{
  "n_head": 5,
  "norm": "layernorm",
  "bias": "all",
  "parallel_block": false,
  "optimizer": "muon",
  "lr_head": 0.01,
  "decay_shape": "linear",
  "doc_mask": true
}
Each number is 128 + 32 x the weight over its row's rms, rounded and kept within 0 to 255. Layers, rows and columns count from 0. The size above them is the row's rms in percent of the matrix's.

# layer 3 MLP up, 640x320, rms 0.143, rows 312-474, columns 0-39
size [102  99 109 100 103 101  96  99 103 102 101 107  96  90 103  94 100 103 106  93  93  94 101 108 105 105 101 101 109  94  91 105  96 102  95  98 105  96 107 109 107 103  99  99 102  90  93 103  94 101 102 107 101 102 100  90 106 110  95  97  93  93  99  94 101  93  94 108 108  97 109  92 101 113  92 101  89 110  99  99  98 100 103 103 100  97 107  94  96 101 100 104  97  96 105  95 100 102  92 101 106  96  94  98  97 103  86  98  99  95 103 106 106 112  98  96 100 100 104 107  97  99  97  94  97 102  96  95 103 101  96 101  99 100 102  97  91 100 106 107  95 100  97  93  89  98 104  95  96  99  95  90  96  89 100 109  95  93  99  99  97  99  95]
[[101 111 160 158  81 142  48 184 119  54 135 128  99 157  95 170 154 126 120  91 131 148 163 124 120 197 129 122 118 100 172 155 124  64 173  67 191 200 119 138]
 [ 86  80 145 160  97 147  45 175 120 150 199 186 106 120 120 136  95 153 121 114 120  89 155 150 135 113  94 132 179 198 116 125 114 115 170 125 187 150 124 186]
 [142 105 146 125 123 165 111  95 121  52 160 151 138 121  79 166  92 142 109  83  83 132 120 132 138 110 121 129 123 104 137 144 112 142  91 170  89  86 105 149]
 [121  95 107 156 118  85  99 125 141 125  95  84  94 106  98 132  82 132 130 135 160 128 137 148  95 138 142 130  92 154 144 148  93  95 175  99  98 155 127 158]
 [ 62 156 117 123  95 163 113 172  98 140 119 157 121 148 121 120 144 148 153 108 144 153 136 150 136  82 159 111 176  95 197  99 106  96 158 120 140 106 118 168]
 [ 91  78 108 109 203 161 157  88  82 154  65 130 152 119 123 126  70 127 198 115 155 107 139 164 145 110 101 162  72 176 121 149 176  87  44  70 139  96 159 168]
 [ 97 144 164 120 105 103 105  91 106  80 213 128  61  89 141 157 142 144 173 152  95 143 101  91  94  85 115 132 145 130 212  85 104  96 109 172 106 108 155 146]
 [ 86 101 151 100 150 149 141 166 104  97 122 116  66 130 136 118 130 134 152 119  76  97  77 130 153 179 162  67 136 130 106 130 162 158 101 177 101 113 111 118]
 [163 109 116 104 198 102 112 106 191 132 129  90 113  70 114 131 118 132 162 141  97 114 114 131 125  73 147 135 130 106 123 146  91  74  75 153 136  88 101  99]
 [118 152 126 162 121 178 110 147  94 111 133 155  74  63 229 131 143 118 116 133 128 136 170 116  81 165 141 122 122 128  70 154 138 117 143  97  84 114 120  99]
 [126 154 119 133 101 113  61 127 159  98 144 116 142 159 103 138 174 113 139 196 104  74  98  70 156 102 144 148  95 126  90 159 105 178 103  79 123 158 151  77]
 [127 115 120 157 138 116 163 120 144 149 111 142 129  78  89  93 189 156 148 144 127 170 134 111 139  99  42 134 107 115 128  88 148 156 180  66 145 132  98 157]
 [193  89 158 137 111 182  55 122  84 176 102 116 147 157  99  70 176  92 163 117  98 154 113 131 131  90 138  74  55 166  85 115 119 160 119  90 127  88 137 111]
 [152 182 111 113 118 147  85 150 168 194  92  93 135 148 146 142 138 155 131 147 105 161 134 142 107 200 169  79 205  68 128  90 132 144 183 120 143  85 153 146]
 [142  67 145 123 125 151  95  84 214 102 101 175 162 126 140 147 148 134 165  99 146 207  74 138  91 163 136 149 172 131 157 157 113 108 127  79 151 136  85 112]
 [106 122 122 142 115 102 153 120 143 123 184  87 121 105 191 117 112 156 109 123  80 110 164 125  61 167 101 136 124 114 147 135 141 142 145 139 145 114 149 105]
 [125 108 171 107 114 121 113 133 136 101  54 199  86 132  93 176 119 106 158 152 155 115  73 121  98 120 113  89 103 114 127 125 102  73  93 154 155  99  97 178]
 [166 103 126 168 129 134 164 157 146 139 134 129  93 131 135  97 146 167  92 202 123 121 106 185 102 171 148 109 138 122 114  91 139 131 140 157 106 170  55 126]
 [109 120 152 111 177 155 118 184 103  81 138  91 124 137 170 139 119 118 138 114  85  95 100  97 118 138  47 147 115 140 182 108 158  87 131 152 143 133 132 132]
 [112 118 136  99  80  33 136 141 108  90 109 139 128 151 161 106  89 143 118 159 192 147 134 102 100 119 160  97 176 172 140 132 175 177 150 184 136 124 130 121]
 [188 155 137 176 113 134  86 141 127  93  94 101 152  91 188 172 108 105  85 170  71 172 166  80 131 129 112 193  79 172 164 165 118 146 179 143 111 148 137 120]
 [ 21 116 169 117 116 104 125  94 115 178 127 164 120  89 128 118 111 135 158  96 115 126 119 172 127  93 133 167 122 130 163 123 163 162 165  99 160 122 153 149]
 [152  77 122 156 130  92 139  86 152  66 120 169 162 110 100 189  97 143 138 150  86 112 107  50 147 180 149 134 141  49  94  97 107  95 163 112 135 132 140 132]
 [125 119 138 101 134 166  93 108 177 119 136 196 114 125  87 131 170 176 197 115 115 105 101 111 127 103 137 143 122 102 105  93 153  95  81  97 101 150 166 124]
 [220 108  56 125 125 108 145 148 143 111 158 142 182 118 134 129 140 101  96 158 143 120  86  84 115 115 103 142 108 186  88 108 105 184 125 103  82 107 124 115]
 [205 174 127 105  73  86 123 122 133 121 138 123 139 171 148 166 133 158 136  97 112 151 129 165 147 146  68 114 127 146 167 126 136 102 107 147 109 179 115 121]
 [ 89 130  98 124  49 138 102  97 149 137 152 136 125  85  76 116  94 136  78 217 114 172 151 105 165 135 163 135 130 121 117  96 112 132 145  96  85 148 111 131]
 [143  82 109  49 177  99 144 148 104 103 128 173 139 127 157 153 101 121 159 119  92 126 114 123 151  86 103 156 159 141 153 162 115 145 153 130 134 139 160 142]
 [137 130 142 157 142 195 139 154  79  92 117 120 111 148 176  69 142  54 196 144 119 125 138 110 168 141 139 169 136 123 110  98  82 121 128 145 188 112 156 131]
 [124 173 117  93  77 146 160  94 136 123 182 130 169 149 163 103  93  78 179 113 138 106 119  70 125 148 144 132 104 129 197 178 119 105 179  82 120 137 134  88]
 [ 84 123 138 107 137 164 116 151 110 118  88 119  65 125 117 132 177 127 127  58 123 113 181 153 140 129 124  75 141 108 160 143 144 149 141 135 199  79 197 185]
 [118  95 109 126 128 120 148 222 153 175 143 130 157 157 119 111 112 123 110  32 125 117  97  70 109 148 124 211 109 135 149 122  90 119  91 122 104  69 134  85]
 [ 95 138 104 162 169  64 133 177 157 151  94 141 174 150 152 155 132 151 129 143 155  90 133 135 151 133 104 139 140 121 138 124  91 158  94 125 151 135 169 135]
 [138  88 175 153 204 124 121 167 187 168 110 131  79 135 119  63 118 133 160 134 135 102 186 146 115  86 108 181 178 177 170 167  42 102 110  75 113 117 137 132]
 [146 147 223  64 140 152 114 114 146  75 130  84  89 106 130 141 124  62  84  80 128 183  95 166  89 128 154 177 116 107 156 101 101 118 105 149 118 133 107 114]
 [150 113  56 126 178  84 205 128 122  85 151 187 130 102 132  96 151  64 140  79  85 166 138 131  79 102 128 129 103 149 125 135  95 138 184  87 139 119 114 153]
 [127 124 130 125 119 122 169 118 160 164  65 181 154  68 137 175 110 151 137 108 167 146 227 104 128 118 141  79 116  33 102 196 117 153 177 150 135 116 127  95]
 [184 122 104 114 165 115 144 195 138 157 203  74 132  53  79  78 147 143 150 122 152 148 135 130 126  42 159 118 126 154 105  62 122 170 131  33 179 141 159  85]
 [172 137  97 153 146 101  94  69 112  88 100 106  98  95 128 172 125 149 125 117 129  75 164  98 184 150 101 101 131 163  54 182 145  94 144 165 118  92 161 134]
 [ 87 124 126 128 158 139 174 136 147 130 191  92  84  64 125 105 142 139 192 156 120 125 138 121 185  93 156 136 180 151 130 113  95  52 130 125 154 131 109 147]
 [106 100 104 126 188 118  93 154 107 102  98 142 122  63 120 136 151 149 116  99 107 198  75 164 137 158  78 134 141 121 109 107 113 118 107 105 135 124 110 109]
 [123 101 107 129  77 172 121  92  90 172  78 116 123  80 131 159 160 107 118 160 123 160 143 166 100 106 163 143  97 125 174  43 103 166 120 151  96 113 101 119]
 [179 146 138 140  75 127 152 128  99 133 114 152  79 120  91 164 178 147 140 134 114 170 122 135 114  94 142 102  80 126 125  39 165 146  91 115 115 138 150  99]
 [102  87 160 156 137 114 143  80 170 108 135 115 116 133 117 139 119 157 145 156  95  92 108  72 116 161 154 166 118 125 191 146 193  94 110  83 185  91 178 211]
 [ 81 130 107 120 174 119 153 145 169 198 172 151 167 118 100 103 164  93 152  59 124 174 117 124 166 146 108 143 126 188 151 135 118 146 115 135 135 134  91 144]
 [ 61 169 131 162 136 123 135 155 124 163 150 104 103  83  92 167 105 133 148 155 121 153 118 128 159 185 119  87 103 142  95 130 123 127 172 188 147 106 202  80]
 [200  85 131 105 150  84 193 131  91 111 142 103 143 122 177  69 117  78 121  95 146 159 119 129 177  83 107 133  93 201 128  95 164 179 140 123 144 142 137 119]
 [160 188 151 106 164 210  85  95 118 103 158  66 144 131  98  99 159 123 127  83 170  63 136 184 162 155 144 170  91 134 113 118  50  84 101 139 141  86 146  62]
 [138 149 145 112 150 117 129 159 204 121 158 114 148 114 127 120 163  63 125 107 104 102  78 101 139 132 129 112 155 144 132 148 104 113 138 127 157 184  70  56]
 [165 143 134 101 157 109 141  81 158  95 179 145 147  73 108 207 114 151  75 189 142 136 123 143 125 147  94 109 134 121 192  93 157  84 103 159 156 103 146 192]
 [217 116 123 160 159 132 121 135 127 153  83 162 127 102 117  94 173  64 141 160 157 102  79  77 168  93 115 127 134 131  92 103 133 130 112 122 145 140 117 110]
 [111 139 176 169  97 127 167 129 134 113 144 163  75  86 124 110 170 106 123 102 117 142 105  74  78 112 126 151 153 125 166 135  94  41  77  80 166 102 147 179]
 [157 132 166 158 147 112 163 246  87 160 140 146 153 161 101 153 136 127 119  58 163 127 123 110 118 157 170 164 152 171 125  99 104 200 108 160 135 156  82 112]
 [112  98 125 133  95 123 128 107 152  95 167 111 174 154  79 136 120 127 119 150 119 167 165 143  58 144 114 146 131  44  91  90 126 118 100 127 187 143 144 141]
 [160 126 159 123 122 114  93 123 150 125 121 227 127 135 111 123 107 104 103 151 187  76  30 156 131 167 134 136 160  90 124 118 136 129 110  86 152 121 141 102]
 [129 144 120 142  91  71  53 160 167 184 167 100 104 150 121 101 177 178 133 176 103 148 126 124 160 154 114 148 109 112 106 161 146 110  67 205 175 117 149 132]
 [109  80 126 146 141 142  87 130 162 118 111 142 104 118 129  68 139 113 136 118  70 157  86 125 166 134 105 124 131 122 113 142 168  98 118 172  52 141 109 157]
 [147 130 106 156 123 181 150 114  90 129 137 127  81 155 165  65 163 136  66 111 121 120  97 111 103 143 150  94 133 176 119  76 140 132 138 114 119 146 119  90]
 [122 160 100 134 144  75 132  75 139 178 138  82 220 100 113 116 154 135 109 120 166 150  99 135 110 103 133 158 108 135 129  66 102  74 166  91 151 192 152 148]
 [115 126 137 144 157 145 165  92 138 179 114 138  96 136  62 117 179  99 108 163 190 145 164 122 197 143 130  94 132  75 101 134 131  97 115 136 109 111 149  91]
 [ 98  97 140 120  96  70 147 148 124 131 131 163 156  91 129 156 105 153  83  96 112 160 149 127 164 118 212 160 195  92 120 142 112  86 114 132 154 106  99 106]
 [157  98 139  89  97 133 104 128 160  69 135 176  72 102 146 136 178  92 115 144 106 143 131 190 136 120 170 113  95 152 138 155 147 132 102 104 157 125 168 189]
 [111 124 100 151 110 138 121 128 194 106 129  66 144 105 181 147 156 169 134 129 146 210 117  99 125 136 127 110 172  74  78  51 205  68  89 160 151 109 164 124]
 [150 176  92 123  75  82 146  91 172 167 105 141 155 126  88 133 105 123 143 160 191 243 171 133  90 166 132  89 142  94  87 137 178 141 194 152 132 163 151 154]
 [ 63 178 116 148 189  69 119 157 105 139 133 111 133 165 138 158 132 111 130  99 127  60 117 165 157 119 109 179  89 123 160 149 174  76 185 139 105  93 127 110]
 [122 101 113 119 147 120 152  92 104 106 102  92 114 165 140  96 175 160 127  98 144 149 181 210  68  99 135 129  87 101 138 174 134 109 116 135 118 174 171 209]
 [110  59 177  74  93 158 137 121 146 148 167 169 148 149  75 100 128 118  93 107 132  53  82  83 132 109  82  98 133 154 190 147 148 111 113  33 138 113 128 136]
 [200 121  92 159 109 140 130 130  97 152 119 122  86 152 180  84 106 123 156 112 117  84 128 166 117 123 125 136 168 137 139 211  87 129 100  77  76  94  92 148]
 [128 132 161 117 137  91 102  95 115 131 124 110  75  68 155 152 127 171 121  95  93  94 171 130 156 111  97 121  98 108 124 151 141 110 136 130 177 118 140 171]
 [113 105 117  89 169 190 144 135 108 173 117 139 114  77 185 119  95 141 146 113 116 182 111 113 227 130  74 125 128 132 121 156 100  98 138  77 190  71 171 136]
 [145 112 169 140  84 126 172  65 118 123  69 145 115 153 156 104 172 134 163 147  93 141 166 109 123 120 130 102 145 178 148  79 152 123  82 135 140 109 149 119]
 [ 87 167 113  81 140 152 114 130 120 103 124  63 128 169  39 135 128  76 123 166  89 178 109 174 136 116 115 128 143 111  94 111 152 202 106 144 137  88 187 167]
 [ 89  96 103 136 148 152  75  87 129 163  89 168 134 112 190 165 141  87  92 192 125 146  77 142 159 134 125  96  87 190 140 156 136 137 110 153 132 137 125  94]
 [160  88  95 185  86  89 121 174  72 146  91 132 110 135 128 152  88  92 123  86  74  86  61  77 130 135 108 152 125 101 132 117  85  93 126 124  99 124 136 134]
 [157 125 113 173 124 125 120 116 134 182 116 154  96 174 167  72  70  94 169  91 164 125  99 103  82  87 100 111  82  97  71  80 114 148  97 157 153 152 136  99]
 [103 109 146 138  93 142 148 176 116 145  93 140 140  94 124 147 156 186 112 163 138 149 182 176 102  75 136 142 113 129 129 122 126  84  70 136 161  92  70 131]
 [150 130 134 115 126 124 127 150 100  81 110 113 104 113 159 137  95  78 111 117 137 144 113 144 163 163 148 141 148 110 107 110 147 155 137 129 140 112 123 110]
 [164 146 191 117 154 153 130 154 106 103 126 128 107 157 107  71 171 119 109 137  85 104 169 139 176  93 114 143  98 115 168 112 117  64  83 107 167 119 157  76]
 [167 114 196 151 170 132 162 128  95 216 200 136 168  77 112 127 120 152 151 133  68 178 144 144 103  75 133 159 173 139 114 109 117 139 159 118 175 104 105 156]
 [103 115 162 183 117 221 103 129 132 123 139 161 119  93 155 123 117 120 144 153  99 153 145 140 140  58 149 173 153 131 158 112 100 178 157  80 176  81 108 194]
 [108 157 132 108 119 103 178 194  69  59 114 175  61 151 159  71 111  63 169 167  99 148 151  89  80 172 116  95  92  78 151 171 112  87  86 166 153  86 111 171]
 [171 174 160 105 125 173 148 166 128 140 143 139 110 148 171 139 157  72 171 172 151 111  88  73 131 176  97 139 145 125 154 141 157 114 155 173 186 126 114 122]
 [163 101  97 118 101 159 155 170 117 150 157  93  84  60 159  87 147  74 108  83 171 129 104 165 164 114 135 115 136 194 122 134 108  84 140 142 154  93 151  99]
 [ 90 124  96 125 145 151  89 156 177  88 127 105 137 102 119 147 108 103  90 131 146 148 144 109 102  94 193 193 121  87 141 160 123  82 113 178  82 129  47 165]
 [106 147 177 161 171 127 140 137  51 121 133 131 132 129 159  99 113  88 118 119 166 134 133 126 143 149 133 126 109  80 138 116  87 139 180  91 128 206 156 158]
 [109 194 135 129 134 117 151 182 225 134 151 101  85  43 132 107 204 112 109 166 151 136 151 136 152 110  83 125 164 156 133 105 160 143  89 103 142 128 163 119]
 [134 102 164  76 130 115 146 132  84 133 122 138 163 111 115  53 144 158 140 158  72 170 113  85 156  94 140 147 143 151 102 192 103 150 124 168  86 147 113 136]
 [133 160 140 117 131 137 217 169  99  79 139  79 130 138 100 162 171 123 122 120  79 124  89 100 192 185 210 205  63  61 103 178 206 149 128 192 120 133 158  97]
 [185  50 133 138 150 158 105 119 122 108 164 144 176 109 141 142 110 132  89  77 163 143 104 112 193 123 148 185 112 154 150 150 100  71 104 106 124 144 127 124]
 [137 190 138 122 151  98 139 175 180 178 134 169 104 166 115 112 158 144 142 102  79 131 118 107 121 118 128 138 114 112 167 154 107 102 121 133 117 109 138 101]
 [111 104  89 142 152 141  76 145 157 123  85 168 123 136 117 105  48 157 147 106 132  90 154 111 128 223 163 111  75  89  40 106 126 131 151  93 108 124 144 190]
 [ 91 153 100 117 174 153 226 132 120 104 119 130 130 116 152  96 142 106  95  70  69 184 167 138 143 104 117 124 171 152 141 118 130  99 136 103 151 176 158 112]
 [173 111 120 104 117  76 165 116  66 126 144 132  53 101 174 151 111 120 102 190 127 169 115 115 156 156 146 197 149 135 120 137 166 158 139 116 120 156 140 141]
 [134 180  92 122 144 131 106 123 104  89 143 111  64 143 121 159 128 129 100 142 140  77 128 139 177  96 130 144  89  82 123 170 145 114 136 150  94 106 147 104]
 [143 131 170 118 199 145  92 119 119  75 110 105 135 187 101 147 123 131  42 139 169 135 164 101 168 168 104 101 141 100 110  94 149 152 151 131 166 182 119  83]
 [ 73  78 105 109 152 145 108 149 131 126 127 107  55 153 124 154 123 133 109 133 146 195 123 149 148 148 105 161  77  96  71 183 191 126  92 119  75 121  70 176]
 [138 112 120  90 165  88 140  85 162 122 149 117 181 148 141 142 142 164  73 161 150 160 122 166 171 165 161 172 166 141 107 144 110  82 177 147 125 170 131 142]
 [121 103 162 112 108 152 118 128 179 104 121 166 118  90  86  95 116 117 111 102 142  86  80 131 128  96  94 133  86 122 125 138 132 103 164 166 113 163  98 124]
 [172 116 140  87 118 130 129  87 129 102  65 159 100 142  75 122 173  96 103  67 155 151 125 143  93 139 164 190 178 102 179 147 146 101 122 171 155 161 112 164]
 [ 82 143 182 115 160 153 169 152 101 133 207 108  66 133 129 139 115 147 177 132  89 138 115 133 152 135 104 127 145 152 131 153  82 146  64  95 146 136 121  93]
 [142  81 110  47 112 116 166 192 136 121 116 111 108 131 115 100 139  54  97 143 140 117  96  83 150 176 104 151  91 153 138 108 152  77 156 100 164 134 115  90]
 [145 196  40  99 123  79  70 192  54 148 100 119 127 194 134 181 185  93 136 116 109 105  98  86 127 213 147 124 189 133 156 109 135 159  89  96 153  72 109 108]
 [134 180 126 120 105  88  82 168  85 123 160 128 152 193 191 138  82 143 140  75  75 149 114  86 160 156 139 154 149 146 141 115 108 123 133 113 170 106  89 109]
 [141 157  93 177 124 114 126 123 215 122 139 137 170  63 114 154 101 122  87 148 162 119 171 105 156  92  40 147 120 136 182  72 113 140 192 127  49  95 130 165]
 [ 70 102 108 117 134 104  97  50 108  93 142 150 141 171 138 130 117 111 132 181 116  88 117  97  91 100 104 124 147 129 129 128 161 146 155 164 102 162  53 175]
 [ 99 127 147 110 112 167 136 120 169 154 102 148  86 127 152 149  78 161 127 200  82 148 138 167 106 118  95 155 157 184 104 119 101 138 107 157 114 155 122 180]
 [109 153 121 173 162 124 155 116 148 143 106 136 150  99 163 174  95 110 130 102  78 177 150 109 120  98 121 125 139 156 164 100 135  84  75 170 122 109 117 106]
 [160 148  88 100  94 167 110  56 147 143 144  54 185 192 119 103  21 129  95 136 174 143 127 126  81 177 162 173 150 104 160  65  78 145 135 102 100  95  75 124]
 [101 137 132 100 196 121 141 126 113 121  91  94 146 109 110  82 135 108 162 152 136 165  98 155 198 114 115 152  86  82 123 124 129  68 154 155 210  94 171 116]
 [184  97 170  63 146  88 138 131  83  97 137  91 203 172 192 124 160  88 109 126 100 106 122 156 134 121 116  88 127 144  95 155 141 200 135 156 137 146 111 120]
 [132 160 214  99  99 121 172 113  82 150 154 127 109  98 161 129 130  89  93 169 135 148 137 165 118 146 155 117 177 142 148 122 126 133  86 142 102 132 131 140]
 [143 177 101  58 136 121 172 118  63 175 123 176 138  80 126 107 120  85 133 164 186 106 114 147 104  88  84 136  77 134 162 198 134 113 118 145 148 146  91  90]
 [ 93 134 139 133 140 129 131 214 154  90 160 148  93  78 154  99 125 174 195 114 157  99 108 169 170  84 132 126 142 135 171 133 119 163 130 117 109 140 111 125]
 [136 150 190 111 165 128 118 111 188 187 122 107 150 182 168 146 148 114  93 139  76 145 174 142 160 147 105 134  75 128  86 105 110 115 138  73 175 126 137 100]
 [124 127  92 144 116 113  62 130 118 125 168 147 136 178 125 159 138  60 119 165 117  98 156 135  22 118 171 125 135 108 158 154 151  87 125 103 148 124 148 124]
 [120  52 103 185 113 158 151 124 142 113  81  85 105 156 224 185  50 166 164 108 120 103 142 122 211 150 103 106  73 144 128 134 115 176 145 148 151 119 106 131]
 [143 159  82 139 124 171 146  96  95 146 102 149 158 148 149 129 106 155 150 119  64 125 162 172 120 102  90  65  87 122 129 163 157 102 136  72 147 156 153 161]
 [ 89 177 135  98 152 154 125  84 106 133 137 151 118 191  84  84 125 121 148 114 128 156 136 140 138 111 145 133 122 119  94 150 119 162 139  51 149 132 119 115]
 [105 140 129 142  87 136 100 136 107 102 145  60 175 121 135  87 138 159  75 146 147  86  47 196  95  84 162 152 173 109 161  80  86 182 150 120 156 191 152 156]
 [133 110 114 148 118 111 107  74 168 165  84 145 153 117 136 144 109 145 109 140 158  96 143 115 152 119  87 132 153 199 121  92 132  82 179 190 115  55  91 167]
 [152 186  90  84  98  98  92 134 133 154  81 159 193 130  96 164  78 136 162 140 192 139 135 153  99 137 168 154 109 101 173 143  85  63 140 101  74 107 143 121]
 [140 143 113 145 104 117 163 116 110 144  92 121 154 101  94 121 110 181 131 181 136 147 131 115 116 163  57 205 110  43 135 155  83 145 107 127 127 159 138 156]
 [176  85 131 129 130  82 156  84 128 179 100  73 166  95  95  97 173 160 150 138 140 130 115 155 134 141 144 191 185  86  86 116  99 128 163 132  96  94 116  80]
 [138 106 171 136  92 123 112 125 126 182  71 171  89  37 107 127 172 138 133 107  59 151 123 181 124 129 164 153 124  94  79 155 158 116 173 138  96  91  94 153]
 [144 139 130  51 112 160 120 118  64 148 116 156 158 109 108 135 135 137  98 183 133  82 108 154  94 169  74 115 123 121 157 119 100 114 128 152 185 120 108 131]
 [118 137  88 150 123  81 119 132  74 136 143 137 181 134 104  92 112 172  87 147 133 118  80 166 117 144 174 106 160 158 145 135 133  77 138 104 146 126  90 122]
 [122 123  87 142  95 165 116 143 160 120 149 116 104 169 149 154 143 122  47 126 116  91 130 107 112 143  98  95 121 118  98 114  92 189 130 164  87 126 107  85]
 [135  90 101  84 141 123  93 107 118 142 114 160 146 130 201  91 134 137 141 141 164 130 104 159 142 121 144 101 169 173 122 150 107 151 129 118 165 142 173 151]
 [133 106 113 112 137 141 145 130 102 115 142 177 161 168 193 125 129 141 161 115 120 143 113 116 117 114  47  66 101  90  83 174 118 106 141 136 123  94 114  93]
 [150 128  71 190 122  98 135 180 180 161  92 103 132 124 116 153 189 169 168 115 129  62 181 124  73 111 161 135 178 178 100 143 180 107 126 103 163 186 134 182]
 [ 97 148 108 116 128 162 134 196 181  79 131  89  83 104 103 142 155 173 140 120 126 118  70 171  93 116  88 132  70 106  86 134 133 193 104 118 132  96 116 151]
 [138 127 148 104 201 133 142 195 113 124 183 162 105 197 149 124 117 153 172 146 127 118 136 127 146 186 101 124 104 142 114 210  79 130  90  55  90 132 152 136]
 [180 173 140  87 162 151 129 198 118 123 118 108 122 160 108 133 156 160  77 141 113  52  62 147 136 143 104 150 159 148 123 145 133 106 134 179 171 112  89 117]
 [137 105 114 171 136 171 129 153 221  98 127 137 129 125 113 187 121 186  94  88 146 138  92 128 103 109 126 143  93 164 126 137 114 109  62 117 161 108 159 170]
 [114 126 152 150 146 140 129 106 150 124  75 145 153  67 126  87 147 164 153 159  88 141  53 125 141 161 145  89 136 108 122 154 107 102 161 143 174 160 175 173]
 [138 122 162 106 135  77 125  89 144 152 145 135 146 115 110 153 136  79 146 123 158  98 104 160 113  89 177 132 190 122 158 158 127  84 121 173 111 151 158 151]
 [179  80 145 144 123 140 145 171 119 170 105 113 131 115 147 153 136 138 129 149 132  84 110  67 137 157 202 149 153 130 135 102 108 177 141 112 156  98 122  79]
 [ 93  87  97  72 147 131 110 151 146  85 137 171 146  96 110 134 132 111 143 139 149 129  89  85 114 123 124 143 143 183 132 122 111  83 130 131  96  67 112 133]
 [ 54  98 167 159 132 179 175  97  84 141 139 106 126  82 133 151 160 111 118 117  45 131 134 133 156 103 124 155 153 155  93 185 137 126 133  97 172 121  85 152]
 [141 167 128 133 100  95 123 159 115  22 130 128  76 142  82  94  69 134 111 177 172 178  71 160 103 206 120  61 119 169  88 113 189 174 144 111 145 107 127 146]
 [126 149 155 166 108 160 169 124 169 151 140 155  89 146 105 117 107 113 137 171  75  95  78  91  90  78 103 150 135  80 119 120  78 147 134  74 124 149 107 130]
 [139 158 192 140 111  99 135 119 186 200 153  63  92 132 118 142 126 154 107 145 128 156  77 195 136 119  66  90 130 138 151 116 140 128  95 135 137  95 130 128]
 [ 98 180  99 118 181 109 146 159  75 170 135 193  93  69 172 165 136 109 111 127  82 121 108 109  95  95 120  96 153 132 186 181 111 107 100 160 175  96 148 156]
 [ 85  96  96  83  93 109 123 124 168 103 141 194 166  94 141 146 138 132 150 172 114 112  48 154 188  86  99 114 193 151 109  79 167 162 152 216 130  77 146  77]
 [118 160 121 110 100 118  99 203 100 144 158 145 111 100 110 125  89 133 114 121 146 166 128 152  76 162 141 103  91 127 162 101 138  88 191  89 142  72  59  94]
 [116 132  84 129  92 148  83 113 105 129 152 109 137 167  82 126 150 161 135 105 136 114 171 113 125 200 135 147 190  79  99 127 118 119  67  89 121 141 102 138]
 [139 159  51 158 147  52 103 151 150 125 111 212 116 116 143 136 173 110 108 106 142  99  84 147 169  79 117 128 177 114 128  69 102 166  50  72 129 144 142 123]
 [120 122 172 173 132  93 172 114 162 113 167 156 138 140 110 133  82 145 150 157 118 116 117  86 137 118  74 193 119 131 156 111  77  86 174 129  60 160 127 141]
 [138 135 136 165 124 167 142  94 165 131  80 146 144 122 186 159 117 156 125 132 151 106 110  89 149 166  92 121 123 111 154 129 163 154 167 143 132  78 105 147]
 [ 65 108 128 176 163 139 117 108 113 127 142 113 169 149 170  79 125  63 133 137 142 150 148 123 102  90 121  84  78 147 123  90  95 134 113 167 119 121  86 114]
 [122 164 122 165  94 121 130 159 114 113 153 148 122 162 114 120 136 114 142 106  98 203 113 129 125  67 131 141 124 146 128  95 112 123 142 163  88 111 101 120]
 [126 123 161  96 126 100 108 143 167 112  35  99 172  98 144 148 104 116 125 134  85 188 194 143 144 111 174 135 131 109  84 153 129  67 121 151 111 135 141 133]
 [ 93 117 109 147 100  81 120  57 176 200  66 108 136 143 156  99 117 110 143 144  79 165 137  81 135 162 153 140 101 141  84 127  72 151 149 231 132 139  87 182]
 [154 129 148 125 167 110 122 108 127 134 137 132 121 130 127 190 125 136  86  89 163  80 108  98 109 160 126 194 191 137 125  79  91  97  99 100 135  71 105 126]
 [ 96 145  59 165 115 117 118  81 132 148 107 158 161 131 124 186 141  89 127 131  84 129 117 169  82 138 171 176  96 100 174 129 136  53 102 112 127 154 117  65]
 [111 126 156 133 114 100 189  64 115 127 121 139 155 155 106 161 191  93 176 175 203 173 145 124 149  43 131 103 139 172 150 129  95 153 163 141 127  89  61 109]
 [110  72 147 138 128 107 167  84 121  44 172 129  85 116 161 187 118 104 145 161 167 118 138 109 108 131 130 149 141  62  79 128 128  84 103 108  94 150 170 106]
 [129 137 118 112 161 125 124 188 112 120 161 122 110 139  84 165  88 131 173 173 153 102  79 126 164 155 138 130 100 116 123  99 187 158  92 108 136 185 148 104]
 [126 136 155 156 174 142 161 138 177 155 139 138 111 101 188 127 115 140  53 138 123 171 137 138  89 107 108 186 138 109 134 165 122 168 101 144 120 133 120 138]
 [ 93  80 149 111 154  98 133 123 158 171 114 128 156 108 115 114 118 119 136 126 126 112 152 150  89  92 147  72  51 148 132 167 126 138 103 129 186  53 149 176]
 [154 131  73 121 182 102  60  74 159 112 138 167 151  86 121 105 154 137 133 171 180 105 110 171 159 120 127 119  93 151 140 145 106 151 101 116 146 185 102  94]
 [106  77 123 152 144 134 135 102 198 166  89 127 143 138  64  95 162  89 141 146 148 138 136 101 155 144 119 166  95 135 116 138 113 151 129 105 149  90 145 107]
 [163 135 172 150 134 116 145 108 124  94 115  85  99 140 126 153 103 171 132 119 202  69 144 131 165 164 154 109 170 181 106  59 107 154 122 151 131 138 137 191]]